Weights of a small GPT-style language model, trained from scratch on English Wikipedia: exclusive self-attention, skips across layers.
Each number is 50 + 10 x the weight over the matrix's rms, rounded and kept within 0 to 99. Layers, rows and columns count from 0.

# down: layer 8 MLP down (transposed), 1536x384, rms 0.0414, rows 787-804, columns 192-383
# up: layer 8 MLP up, 1536x384, rms 0.0458, rows 788-805, columns 192-383
down787:41 51 53 70 35 76 49 45 60 29 45 51 36 59 58 43 69 38 30 57 60 44 47 48 38 60 45 42 54 51 41 48 50 67 64 30 61 49 51 67 42 55 43 39 32 51 49 48 47 33 29 56 53 29 50 46 44 37 70 65 44 63 32 53 37 65 76 42 71 55 53 49 50 43 51 65 50 41 46 40 43 47 50 50 57 59 41 43 66 39 78 65 47 46 62 51 55 49 56 40 56 51 63 61 33 58 52 41 52 41 28 60 53 33 33 40 64 52 47 59 58 33 60 43 46 46 51 68 61 44 44 67 59 54 43 44 64 62 65 57 45 52 47 47 44 62 44 57 37 56 57 46 17 45 57 72 39 50 52 52 62 60 45 36 45 47 60 70 41 51 41 35 53 60 43 51 46 68 62 58 58 58 32 44 49 53 56 50 61 39 55 53
up788:57 46 61 48 70 23 52 51 39 53 44 55 49 51 57 44 60 45 65 47 57 48 44 35 60 52 72 49 55 61 58 46 56 48 49 67 33 52 39 45 41 45 57 55 50 67 49 44 39 38 28 56 57 49 57 49 68 41 63 62 39 61 54 57 72 29 54 59 38 56 54 63 51 27 46 41 53 57 33 56 73 55 67 27 51 49 49 57 51 43 35 54 58 40 49 65 42 57 37 42 54 21 53 61 39 58 37 52 70 38 47 56 41 54 48 40 42 39 46 29 65 53 50 45 51 50 49 46 39 47 48 43 61 57 53 52 44 56 49 50 37 41 44 38 30 36 55 42 51 41 44 67 33 46 38 48 41 73 63 35 50 41 42 43 64 30 55 57 47 62 59 53 38 46 68 36 65 36 75 40 51 59 56 53 51 53 50 59 41 35 46 62
down788:52 52 57 21 38 58 42 48 63 41 50 52 57 45 54 42 65 49 57 45 46 49 33 48 50 41 41 65 47 56 72 54 56 51 42 68 45 55 65 36 57 43 53 28 48 33 42 39 53 52 48 54 49 36 46 71 51 53 42 38 50 41 38 47 48 48 46 55 39 49 52 54 46 40 53 52 55 29 63 46 55 34 42 61 37 51 54 35 62 48 57 46 38 56 49 48 40 60 61 41 54 59 46 67 42 50 53 40 67 60 78 56 48 50 62 41 44 61 48 33 37 32 37 49 53 59 74 61 60 43 71 47 48 66 49 34 37 48 57 62 51 54 61 51 73 45 52 54 56 60 55 49 27 52 55 49 30 42 56 40 46 50 46 59 33 58 45 57 56 58 53 60 50 44 56 59 48 50 59 61 44 37 51 61 62 59 61 59 69 37 41 57
up789:50 50 70 62 59 40 32 43 37 64 51 49 46 41 41 53 35 62 60 53 36 41 54 50 52 38 67 52 59 66 39 41 44 67 47 46 44 68 60 48 37 46 61 37 41 49 62 49 59 31 59 56 51 34 64 40 44 48 43 56 46 62 51 59 55 30 51 63 35 39 52 43 48 58 21 50 71 44 52 40 56 58 48 50 42 48 55 64 34 65 46 59 32 38 53 46 46 50 52 58 53 66 61 44 29 53 58 52 68 29 46 33 50 48 60 62 65 55 45 57 44 37 56 48 50 58 56 56 37 41 48 31 55 34 36 49 72 56 48 45 49 44 32 54 51 42 52 38 41 31 43 50 62 49 46 51 55 53 44 42 60 39 50 60 31 38 60 37 50 47 46 51 62 61 53 35 73 51 57 51 56 65 66 53 49 35 59 54 53 62 59 49
down789:53 54 51 54 38 56 58 39 39 38 28 56 52 55 38 57 64 58 50 67 49 50 61 25 69 50 53 39 56 28 53 51 38 61 51 50 40 45 42 48 45 49 40 59 46 40 43 59 54 31 42 59 60 45 52 64 53 58 43 44 35 51 28 57 48 48 29 42 35 45 35 47 70 33 36 65 37 68 45 58 39 50 47 54 51 53 41 56 51 53 40 50 54 49 75 53 58 43 45 24 33 67 44 65 75 26 63 48 51 44 38 61 58 56 49 39 45 35 51 49 52 48 39 37 47 50 44 55 55 49 54 51 44 36 59 46 50 68 46 55 57 79 54 47 49 55 50 40 47 25 57 47 66 62 57 50 47 37 46 49 65 42 34 47 50 54 40 42 39 41 43 60 67 34 55 55 41 47 43 41 69 40 64 52 49 54 54 70 33 51 54 64
up790:35 53 45 49 55 40 44 55 39 57 53 44 46 53 61 59 56 75 66 46 35 56 44 44 45 40 56 55 61 54 49 32 53 67 51 36 63 64 35 37 27 53 57 36 38 66 48 68 53 47 46 60 52 59 67 34 51 53 68 38 46 49 62 46 64 39 29 57 44 27 48 47 63 66 52 51 75 51 56 54 41 57 52 39 49 22 45 39 54 40 68 37 33 49 40 60 48 55 37 58 50 44 38 34 59 49 54 51 34 51 44 61 60 34 53 49 47 55 41 53 41 54 46 44 75 48 48 54 23 47 69 39 45 52 33 51 54 45 72 69 47 71 47 64 49 46 47 46 44 47 37 43 62 41 44 52 37 57 52 25 54 41 39 54 57 60 55 56 51 44 43 43 43 60 43 45 51 43 54 51 27 58 41 42 38 48 39 45 54 64 59 63
down790:31 61 43 48 38 37 45 37 25 55 47 35 52 44 59 64 53 53 59 51 55 55 45 37 35 36 60 48 51 44 33 62 23 51 36 51 47 61 34 60 62 52 44 52 43 47 45 52 49 35 34 43 73 41 52 37 44 42 50 56 57 61 47 45 54 45 57 42 50 54 62 37 62 48 49 53 46 54 70 37 56 33 50 45 59 38 43 56 38 32 66 48 49 58 51 58 69 46 84 47 48 34 71 43 50 66 53 50 72 49 44 44 51 32 33 47 43 51 41 52 66 60 25 50 51 45 49 28 43 47 54 41 73 43 58 45 54 43 65 44 53 49 42 30 48 61 41 39 61 44 44 54 42 40 47 50 50 32 47 50 51 81 30 57 51 64 46 50 31 51 68 58 31 70 70 58 66 49 41 67 59 37 76 52 66 43 46 52 34 63 63 61
up791:61 57 53 36 46 44 56 39 34 67 60 50 48 54 45 54 60 57 55 72 39 56 34 53 48 56 57 48 50 54 43 69 69 35 49 53 49 44 54 60 66 50 50 50 50 51 42 54 43 47 58 43 61 41 67 38 47 55 51 53 49 59 60 48 46 20 53 51 51 41 49 37 57 28 65 35 52 70 44 65 52 50 56 49 43 53 53 61 42 34 55 33 42 52 65 51 41 58 43 38 55 41 71 32 26 60 52 61 51 40 49 69 61 45 64 36 43 34 43 55 47 60 45 38 51 60 51 45 44 57 46 42 56 46 30 63 51 67 50 39 38 44 44 39 57 46 52 40 58 46 40 53 34 54 47 44 70 50 47 59 51 60 47 51 66 70 46 40 55 48 52 45 50 46 66 46 36 61 68 24 41 26 35 33 69 12 56 60 47 61 48 64
down791:43 47 59 71 44 21 47 43 62 31 51 68 55 51 51 74 31 61 48 52 84 62 41 51 58 45 34 62 48 53 61 56 53 49 59 49 53 46 32 68 51 41 47 43 54 47 58 35 57 42 51 58 50 43 37 62 49 64 38 51 53 58 65 57 39 50 37 59 62 61 50 46 46 55 53 45 41 45 53 51 44 45 61 55 57 58 45 55 65 53 53 63 67 42 34 49 59 30 55 62 57 38 49 47 55 60 54 59 65 55 44 38 59 38 61 39 49 39 34 55 51 69 28 41 37 38 41 40 51 28 55 56 33 57 50 53 70 61 42 49 48 57 60 45 65 58 46 59 36 58 49 63 48 56 40 40 41 54 29 51 40 49 42 53 50 59 54 51 58 50 24 36 32 74 53 34 52 52 47 51 53 45 68 65 53 60 57 35 41 40 47 45
up792:58 54 50 64 43 69 45 60 51 38 52 48 46 45 57 70 68 46 56 48 45 44 71 59 44 41 46 24 31 55 54 48 51 35 45 51 55 48 53 47 48 45 41 38 41 45 41 62 51 44 37 50 37 39 53 23 47 48 22 50 53 43 44 65 39 48 68 46 63 48 46 50 66 52 52 45 60 57 54 51 32 43 57 33 51 60 46 46 46 57 40 31 44 39 47 33 45 61 35 71 46 54 37 49 38 53 48 66 44 57 53 52 52 55 55 42 37 56 62 59 49 33 61 50 26 63 40 63 60 40 58 51 60 61 52 66 39 55 26 40 45 47 65 48 57 44 59 54 72 51 44 38 44 36 45 40 52 32 34 40 48 67 42 50 51 53 72 45 39 49 47 56 29 47 47 38 39 58 44 43 51 48 54 59 57 40 42 54 34 48 35 74
down792:50 47 56 66 57 59 41 63 68 39 55 49 50 51 53 60 44 39 60 49 48 74 51 35 46 53 45 48 38 59 37 57 57 62 59 39 61 52 40 67 39 22 52 24 48 39 41 42 39 47 47 48 64 31 55 38 61 39 57 43 56 52 38 58 67 50 57 49 54 63 57 28 55 51 53 41 62 65 45 46 56 33 48 55 35 25 49 37 41 51 46 38 53 62 49 56 69 56 52 57 60 49 35 53 43 61 54 59 35 31 47 40 63 42 38 56 61 43 38 45 37 48 50 60 40 81 53 41 43 29 40 58 45 55 68 52 39 52 47 58 58 47 60 41 43 23 41 49 45 61 79 44 63 55 47 59 41 41 58 49 65 45 55 45 40 62 59 45 56 50 52 36 48 61 50 51 54 63 45 46 52 59 52 60 40 50 46 40 37 52 76 72
up793:30 46 53 54 62 41 53 53 52 47 63 52 27 54 50 52 43 45 33 46 40 59 60 48 43 59 68 65 68 52 38 42 50 50 46 49 43 47 34 47 62 44 57 36 56 48 34 42 41 53 33 64 57 73 58 50 61 45 40 54 47 49 43 66 59 52 49 43 65 49 50 51 60 54 45 41 58 62 43 46 51 48 44 50 47 47 53 43 31 66 53 30 37 48 43 65 57 54 57 56 66 30 47 53 30 56 47 32 53 55 50 63 58 56 46 45 51 50 42 54 50 56 45 52 62 55 55 54 54 50 53 41 65 33 38 46 59 26 57 65 57 56 32 59 47 34 67 56 62 33 35 55 61 39 50 57 76 45 62 39 56 43 54 57 60 37 71 46 42 50 79 47 40 46 37 54 36 59 54 25 34 57 56 45 41 42 54 44 35 35 61 48
down793:40 33 39 41 61 53 31 46 86 52 55 35 50 53 68 16 42 53 60 46 63 40 54 41 38 48 67 67 54 50 44 57 48 51 67 47 44 49 43 57 38 56 57 58 38 49 57 60 54 51 39 41 49 48 34 44 50 41 41 44 29 40 35 44 48 40 40 49 61 40 47 55 52 52 51 60 40 68 51 40 50 53 44 70 41 38 45 60 41 46 51 52 37 49 42 59 39 52 57 59 50 54 57 55 65 55 49 49 65 60 71 30 55 36 46 50 46 46 44 64 43 52 58 52 41 53 53 53 61 46 63 44 44 43 74 59 56 50 47 53 39 49 42 63 41 37 57 46 55 59 55 41 65 48 58 61 46 46 52 58 48 48 40 48 46 33 65 39 41 53 61 51 51 34 50 48 50 48 45 40 43 36 50 56 48 44 63 51 44 41 39 28
up794:48 71 49 49 56 53 48 52 50 51 55 61 54 35 42 42 73 38 58 46 31 40 56 57 49 66 72 43 56 47 47 49 55 39 44 60 53 53 46 46 46 52 54 37 51 56 43 39 61 39 44 65 51 46 47 37 41 60 40 51 50 43 49 65 47 36 69 47 64 31 44 45 39 27 45 51 56 55 43 58 42 53 39 44 50 63 52 56 52 41 53 58 50 54 54 50 48 51 46 56 46 47 53 59 46 59 47 67 58 52 41 51 41 48 46 63 54 46 51 45 62 53 58 56 49 69 46 44 39 51 48 49 58 51 34 60 61 47 35 44 52 51 54 48 50 54 48 45 58 58 44 48 60 45 57 51 54 60 44 35 58 67 53 49 40 57 47 60 44 59 53 53 33 58 56 55 36 48 62 53 47 57 44 62 52 68 62 44 54 55 56 56
down794:41 61 51 63 50 45 44 54 76 55 52 57 53 68 62 49 47 37 33 47 61 37 40 53 53 46 51 57 36 43 55 55 53 61 54 56 57 49 52 40 50 47 33 51 55 51 51 53 47 63 67 34 57 59 44 44 53 29 53 44 55 45 51 54 58 55 39 44 42 52 47 55 43 65 46 58 57 48 41 52 53 55 58 54 58 47 54 45 50 52 54 47 41 68 42 48 46 40 45 60 50 56 55 30 50 53 65 37 46 53 52 48 57 37 50 55 43 45 52 73 49 46 45 65 60 36 22 52 51 42 44 62 51 49 52 52 56 44 53 56 58 44 46 52 76 47 46 46 54 53 48 42 59 51 57 55 45 58 40 45 55 52 40 45 52 46 57 53 52 40 48 49 67 46 40 43 44 53 46 55 60 54 51 60 49 38 44 57 62 43 58 61
up795:41 64 73 52 47 74 52 48 53 58 54 47 53 56 53 58 17 63 44 44 46 56 64 52 37 38 38 49 41 60 43 34 63 40 50 45 59 66 45 51 72 58 32 43 50 51 52 42 50 41 29 37 45 57 45 51 43 50 37 51 57 50 50 46 31 48 47 53 65 61 70 52 50 42 49 34 51 56 65 55 45 41 39 41 59 51 33 52 58 46 40 44 45 55 54 47 60 45 38 41 43 66 62 43 57 57 56 75 47 61 63 51 57 45 67 64 34 61 64 59 47 60 47 38 67 43 68 45 48 39 51 55 54 43 27 63 60 51 67 67 19 37 43 49 37 42 47 48 47 48 44 51 40 68 62 45 43 34 55 63 50 49 37 44 45 38 57 62 43 58 66 50 49 62 33 34 43 57 56 58 59 43 23 65 52 50 38 51 54 46 58 52
down795:53 54 49 48 33 63 44 32 39 40 34 38 57 58 50 61 26 49 61 44 53 66 43 33 62 55 34 35 52 60 53 48 53 43 37 39 34 46 49 43 39 44 44 60 59 77 48 38 62 49 62 34 45 61 35 39 47 33 49 57 48 59 43 59 62 51 54 46 61 61 60 43 48 38 50 60 35 50 57 59 49 47 48 35 71 63 50 33 45 61 75 57 68 68 46 42 60 43 68 47 48 48 40 53 63 32 53 43 57 38 60 56 45 63 29 61 34 57 70 72 54 48 51 59 36 41 35 32 40 48 62 70 44 60 45 57 37 49 35 59 56 51 48 62 27 45 54 67 39 25 32 54 65 59 42 53 49 68 53 61 36 52 42 62 40 52 33 28 42 37 56 52 66 35 31 55 56 59 48 52 62 52 59 46 41 46 47 49 56 50 52 38
up796:33 56 51 61 52 43 47 53 44 66 50 52 56 68 49 50 69 50 66 40 70 57 33 78 51 51 65 46 32 51 37 28 63 37 56 63 53 53 25 57 50 53 44 32 36 54 60 50 53 54 51 44 46 52 51 69 29 62 63 52 53 36 58 60 49 62 51 51 61 28 39 53 64 56 48 64 46 67 47 37 56 32 40 51 50 41 55 54 66 38 41 51 50 51 43 67 68 79 62 59 42 30 66 63 45 48 25 50 68 44 42 57 69 51 48 51 65 42 62 53 54 56 38 47 52 59 45 31 63 38 47 46 51 53 45 52 44 57 44 55 25 55 60 51 44 37 78 59 54 52 44 43 45 48 50 50 68 38 29 51 63 42 61 48 49 64 52 55 41 68 57 62 50 48 64 35 58 55 48 42 51 65 40 57 35 64 33 50 41 38 53 52
down796:52 32 45 64 28 47 57 53 58 60 13 54 48 47 79 66 51 49 61 30 64 61 65 63 49 59 48 58 65 43 47 50 55 71 37 64 53 41 32 42 61 47 37 44 54 58 57 43 27 40 62 53 61 36 29 64 49 48 48 44 63 27 47 49 50 37 50 45 41 41 62 50 43 37 52 53 43 42 39 47 51 54 43 46 69 36 54 38 59 49 49 55 38 66 46 54 30 45 55 50 52 59 83 43 61 58 56 67 47 62 59 66 57 35 50 63 67 35 35 74 50 56 36 57 43 54 60 42 64 25 43 68 30 47 58 49 59 74 61 54 55 52 66 54 44 64 69 63 40 44 58 57 58 42 50 56 51 54 33 48 37 51 37 34 72 43 65 63 50 56 61 53 37 65 56 51 55 34 47 50 37 55 64 57 42 62 50 40 58 48 61 67
up797:45 47 45 44 57 44 60 60 45 50 53 54 71 56 48 26 41 38 55 56 42 57 66 55 49 45 51 46 25 52 18 51 55 59 61 66 44 49 44 40 50 53 64 31 53 45 70 26 56 60 55 60 36 60 62 54 51 35 60 50 59 48 43 53 53 64 57 56 32 68 64 52 44 44 51 59 45 44 36 55 52 53 41 39 71 31 75 32 50 44 57 65 36 41 60 52 68 61 48 48 63 36 69 44 46 50 50 32 61 46 53 65 46 53 39 37 50 49 64 36 55 53 46 49 39 56 58 43 36 40 54 43 58 63 55 54 42 34 42 56 44 81 53 35 44 30 66 56 46 58 53 58 73 50 43 49 57 43 54 65 54 33 57 38 50 31 39 53 49 33 54 64 59 70 76 48 59 47 36 66 52 47 63 54 31 48 49 71 56 55 41 47
down797:44 66 42 55 64 47 43 68 49 52 51 64 54 45 65 43 40 43 33 44 57 60 68 62 69 70 59 53 41 40 56 56 49 65 70 51 47 64 35 60 60 47 59 55 50 50 47 29 57 42 53 47 48 26 30 50 59 51 62 51 49 46 50 51 70 58 40 40 43 63 45 47 54 42 33 87 51 44 37 58 47 48 50 13 56 42 45 58 33 47 35 68 48 41 39 56 43 50 43 48 63 40 47 50 37 71 79 67 68 53 70 64 52 47 67 52 52 51 46 63 44 38 56 44 52 68 66 59 56 56 59 60 52 52 58 42 49 53 59 47 60 45 55 39 49 45 38 41 33 61 35 53 53 39 57 50 39 20 69 45 55 44 54 55 44 54 43 49 58 38 54 34 53 43 33 39 62 52 65 52 46 63 42 42 51 44 74 46 53 46 70 49
up798:68 55 46 45 47 59 47 63 36 56 41 27 49 58 45 50 54 58 55 40 42 49 30 31 40 69 50 50 33 58 52 52 51 36 54 45 44 51 47 51 59 55 61 61 50 40 53 60 55 52 56 27 40 51 61 31 36 56 53 44 57 43 46 50 51 60 48 53 47 41 43 80 43 49 46 52 56 43 44 48 44 49 51 44 52 52 55 52 58 51 34 59 54 38 44 65 42 35 53 52 52 26 53 55 43 49 60 50 86 51 64 58 44 71 50 34 49 43 49 41 56 52 68 42 60 46 57 59 68 41 36 42 55 51 56 52 55 31 58 30 54 42 48 52 37 43 41 35 56 55 53 52 42 37 50 41 47 47 44 54 45 35 52 46 63 57 62 53 56 55 49 41 30 46 57 51 72 55 47 40 44 46 47 59 55 46 54 51 59 53 53 50
down798:32 73 57 63 52 49 59 35 31 46 59 42 33 36 55 56 41 47 35 59 44 55 66 46 40 64 46 65 38 42 52 51 68 58 45 53 54 35 58 37 62 53 37 49 37 42 48 44 49 45 53 46 45 38 39 57 48 40 54 44 48 38 58 58 60 55 41 50 59 82 49 40 54 48 35 45 48 50 57 64 50 31 57 42 51 61 39 38 43 45 52 66 57 42 40 58 63 45 40 53 59 40 37 43 50 45 42 59 46 45 49 42 62 65 53 46 58 44 63 51 60 31 48 55 46 47 29 46 59 54 64 39 66 58 52 44 60 51 36 42 49 63 54 52 49 39 53 55 45 45 66 48 47 41 53 53 42 47 41 66 67 54 42 48 44 56 51 62 54 44 45 57 72 47 46 44 51 50 60 59 51 62 56 51 60 49 51 44 58 38 53 63
up799:46 37 53 38 53 55 50 32 41 51 50 47 57 55 63 60 46 66 67 41 38 46 57 52 50 60 59 51 61 36 52 62 59 61 53 53 44 52 54 36 63 54 46 50 44 40 53 55 66 44 59 44 46 46 56 64 37 52 35 34 56 51 49 53 58 55 29 30 44 43 46 51 63 62 52 38 53 48 51 72 55 51 65 36 62 54 43 39 52 43 52 47 50 37 31 58 52 55 52 42 59 42 55 30 59 76 56 60 24 55 31 36 49 58 56 39 53 50 45 61 45 49 38 67 55 41 48 52 57 54 50 53 56 71 53 44 66 31 32 56 48 60 37 47 50 68 57 43 50 56 39 53 40 51 36 33 54 22 55 55 60 48 65 43 47 70 50 62 52 63 68 47 30 55 52 55 59 66 48 41 50 59 59 45 49 61 45 35 43 53 60 35
down799:67 43 41 67 80 48 52 57 45 27 37 38 53 59 56 47 77 48 42 58 52 71 52 57 45 49 54 60 44 63 42 49 61 50 51 57 53 41 44 68 50 53 63 60 56 59 64 45 41 31 52 53 69 25 49 43 43 53 48 44 63 71 51 46 63 59 37 43 51 39 49 49 52 45 47 70 52 32 46 56 46 37 50 48 45 39 42 54 50 52 56 50 76 55 62 54 64 54 62 57 59 66 32 35 56 28 43 60 50 56 43 62 54 23 56 58 66 63 69 48 58 43 48 46 54 36 51 50 65 44 45 50 56 59 55 57 75 46 45 40 54 48 46 69 43 51 40 52 56 47 48 56 53 52 44 64 60 50 33 66 48 53 46 54 70 41 65 57 64 54 49 37 56 50 55 48 44 38 35 63 63 52 61 68 39 30 30 40 53 42 54 36
up800:43 49 45 48 49 33 47 48 31 47 50 63 56 52 79 54 54 38 54 53 54 52 43 50 48 46 62 48 41 53 44 47 44 66 51 40 34 48 38 42 48 30 64 56 60 63 60 55 52 49 42 55 47 47 47 41 60 38 33 41 46 66 49 56 57 55 51 51 47 41 45 72 54 54 44 40 47 55 62 64 50 45 53 56 58 58 53 54 46 46 49 74 49 51 61 53 40 48 54 53 43 43 48 42 57 45 37 51 67 41 51 65 49 54 60 54 49 56 42 47 39 49 41 43 53 22 50 33 51 39 57 38 60 67 40 40 41 31 33 49 55 68 46 47 39 38 54 48 57 55 35 47 41 43 46 52 44 54 64 52 60 50 55 47 43 52 53 43 61 41 53 39 49 60 58 54 56 65 70 47 48 55 40 65 54 48 33 78 45 36 48 44
down800:51 49 46 48 57 44 54 49 51 67 54 52 44 42 68 40 58 50 44 49 44 33 43 68 44 53 42 58 39 53 46 40 54 44 43 61 62 64 69 48 35 48 47 36 28 23 41 60 32 61 71 45 39 53 46 47 27 49 54 54 63 31 48 48 60 44 72 60 35 47 49 64 39 78 44 36 70 45 55 38 63 48 36 53 61 55 50 43 51 62 51 43 42 56 41 64 49 64 70 27 54 42 48 35 46 43 49 57 55 52 47 55 53 55 52 54 45 42 51 57 42 59 50 69 44 48 64 34 38 41 55 53 48 55 55 46 56 38 48 46 58 54 56 35 61 45 56 40 50 49 43 56 52 52 64 59 62 44 54 58 44 56 52 60 48 38 61 75 60 50 47 39 60 40 72 67 61 61 49 33 37 43 41 63 71 52 68 45 63 33 61 31
up801:41 65 45 39 62 48 58 18 38 44 51 38 60 49 60 56 49 38 61 52 44 55 41 60 34 58 62 51 64 62 46 41 40 46 43 66 41 44 58 46 43 35 60 54 41 57 62 53 40 54 47 56 35 31 51 32 41 53 60 56 60 61 54 63 41 46 52 39 54 54 41 53 48 44 43 55 58 61 31 49 41 57 47 31 46 37 43 39 37 30 40 50 41 35 44 52 38 60 31 56 46 52 55 64 47 50 32 56 45 55 44 54 52 44 74 55 57 35 57 41 36 46 59 49 47 46 58 44 51 66 50 40 63 39 44 55 43 61 19 49 33 52 40 41 46 54 64 49 62 57 32 34 54 64 49 72 49 48 36 49 46 68 56 41 44 67 54 31 41 38 55 59 39 69 67 27 63 53 45 27 65 45 53 46 53 45 46 56 43 50 54 58
down801:44 55 37 61 58 57 44 51 68 57 64 61 62 60 49 63 47 60 38 72 42 44 57 46 50 63 56 48 48 56 68 44 45 57 44 60 82 36 58 68 67 64 42 59 46 37 41 46 57 59 56 38 54 43 34 56 42 53 67 48 45 60 23 67 56 35 57 48 55 66 69 53 38 53 51 51 42 61 50 47 60 49 51 59 52 46 45 43 39 68 29 57 40 47 33 49 52 47 44 45 61 52 43 70 47 38 37 43 41 57 68 66 41 64 48 39 51 45 51 47 47 56 61 46 51 59 31 77 40 32 46 48 55 50 30 61 38 30 50 30 57 46 34 53 74 31 40 58 26 55 35 56 45 63 54 53 41 40 35 46 55 28 43 44 43 44 39 45 60 52 65 39 55 52 49 59 59 65 58 45 55 57 47 51 70 48 57 57 57 53 67 54
up802:56 49 50 49 73 33 79 33 47 52 39 52 61 48 33 46 47 56 54 38 31 43 42 54 46 42 64 43 48 54 49 40 52 74 42 44 43 47 49 48 54 47 30 34 38 67 64 53 51 54 46 28 72 60 66 49 29 49 74 49 40 46 51 56 51 41 43 45 42 38 62 45 46 39 63 58 41 40 50 41 43 44 41 43 64 60 68 45 36 58 52 43 42 44 42 48 36 65 51 37 57 69 43 39 51 73 47 73 37 59 55 32 56 37 55 44 53 39 48 54 61 48 61 53 53 49 56 46 47 69 54 52 72 51 49 50 44 53 60 76 26 62 56 41 30 47 60 48 57 67 58 53 45 38 44 72 63 52 41 54 49 52 67 46 57 52 50 56 54 35 65 58 56 57 71 54 44 57 66 41 29 44 33 38 57 48 57 56 48 41 38 35
down802:56 60 55 42 22 38 42 42 56 46 45 39 68 60 40 50 52 54 51 59 55 63 74 68 69 61 59 56 65 49 54 44 39 43 41 21 44 52 60 27 58 42 54 60 52 39 62 53 52 64 46 41 58 45 64 52 50 72 51 39 55 49 62 37 60 70 32 53 53 50 42 63 57 66 44 69 63 66 59 39 44 48 81 40 52 43 39 47 33 52 63 63 40 66 60 46 63 47 53 47 47 34 42 58 31 52 59 60 41 62 30 51 41 51 48 45 56 55 50 53 53 56 48 42 61 32 40 40 42 44 50 38 58 44 48 58 63 43 30 53 67 36 38 56 28 36 57 66 34 54 34 48 42 60 62 45 55 49 41 48 61 56 47 36 64 67 53 50 67 46 38 39 42 47 45 29 44 54 44 51 43 40 38 48 44 55 44 65 36 41 50 62
up803:58 45 52 33 46 74 48 34 50 53 40 47 50 57 42 66 47 67 44 53 27 58 54 37 50 38 41 41 44 52 57 34 55 29 50 47 39 61 46 34 54 36 49 46 50 44 39 48 50 36 49 46 45 53 68 45 58 43 49 53 58 48 34 32 37 46 38 46 67 53 55 55 61 47 51 60 64 62 42 41 38 31 49 48 54 53 54 40 44 62 39 59 54 40 47 70 63 40 48 45 43 60 41 38 45 31 45 37 47 51 46 42 52 53 49 45 50 39 60 49 64 62 53 46 70 59 44 69 44 56 57 63 48 49 47 49 66 52 48 41 59 54 37 37 26 54 57 58 46 52 51 47 56 61 71 43 58 47 40 53 44 52 34 47 44 50 41 40 40 54 56 43 36 41 43 29 54 56 52 49 49 66 52 56 46 44 38 53 35 39 56 53
down803:56 67 61 58 43 56 51 41 88 36 55 52 46 43 37 55 61 55 31 54 27 40 42 70 67 49 35 38 41 51 52 52 70 56 53 59 54 41 25 56 52 48 59 45 39 57 63 66 41 46 54 41 36 55 42 39 54 45 58 57 55 45 75 61 47 59 61 68 54 50 59 30 65 71 47 58 46 39 50 62 55 47 57 62 30 37 38 47 47 49 42 41 45 45 43 69 46 55 38 43 52 46 50 53 72 38 58 41 51 51 42 61 73 45 43 59 59 44 59 38 63 37 49 39 58 34 55 42 54 54 48 66 60 43 54 40 37 46 60 48 31 46 56 41 54 29 50 43 48 62 56 55 62 61 57 45 34 56 54 61 42 44 63 47 41 59 36 49 53 26 44 49 57 59 45 48 56 46 50 57 54 70 42 60 58 53 77 47 39 47 51 45
up804:54 51 39 58 50 42 46 48 47 44 49 49 52 49 47 64 61 49 39 43 25 48 47 42 69 48 42 46 67 41 34 48 60 47 48 33 44 41 51 46 56 49 54 51 52 41 66 53 49 49 62 38 59 44 55 58 44 25 65 60 57 46 62 72 47 35 66 44 46 52 53 58 55 31 70 52 59 44 34 76 40 59 48 47 58 47 63 59 41 48 54 53 50 50 27 58 59 46 62 56 65 30 54 61 33 60 49 54 40 60 61 46 40 64 44 41 41 40 48 46 53 59 43 50 50 52 48 51 48 38 29 42 58 55 55 60 66 46 54 46 61 66 41 57 40 56 46 60 55 41 35 56 70 48 39 50 52 56 31 53 45 47 47 42 60 47 63 55 48 48 59 43 50 64 56 39 45 46 43 54 37 51 34 51 53 53 49 55 47 43 56 33
down804:35 53 44 42 59 53 50 44 62 60 44 43 36 57 48 45 43 42 34 53 35 60 48 42 57 56 63 53 38 54 48 46 52 56 44 66 62 41 46 51 42 44 69 49 50 68 67 45 36 53 39 40 51 62 43 58 52 45 78 41 51 50 51 52 52 63 56 39 52 46 53 53 68 41 32 52 57 57 61 62 59 70 44 54 69 62 55 64 44 61 51 55 40 52 50 45 35 62 55 48 58 33 60 49 38 51 45 45 43 42 66 70 45 36 50 50 51 60 55 59 56 41 43 32 41 53 45 57 46 44 62 59 37 50 47 46 49 69 49 40 54 45 37 68 39 53 53 41 36 76 46 53 55 43 64 72 36 66 33 35 69 52 54 76 66 43 66 46 48 34 40 44 54 58 47 45 46 35 49 39 52 48 61 51 61 56 73 42 61 44 51 59
up805:37 28 53 57 53 54 54 23 41 58 52 51 52 50 49 72 35 52 27 40 48 38 45 42 50 37 58 62 57 54 41 56 51 57 48 60 40 51 60 51 54 61 30 48 50 38 59 44 51 45 50 33 25 38 46 54 35 33 43 41 49 41 57 51 32 56 46 63 60 49 62 54 61 70 43 46 44 52 59 31 48 55 43 50 49 62 57 51 44 33 59 61 37 45 51 60 51 58 44 52 47 54 47 47 34 42 43 55 46 49 44 25 50 64 48 45 41 42 50 45 61 54 54 47 46 42 57 45 57 48 47 46 72 66 54 62 58 51 48 50 50 56 46 53 47 43 51 51 48 51 48 61 53 45 61 50 38 37 34 57 43 47 65 57 45 72 33 50 38 55 45 44 40 65 48 44 72 47 53 41 42 58 74 47 58 62 43 37 40 65 73 46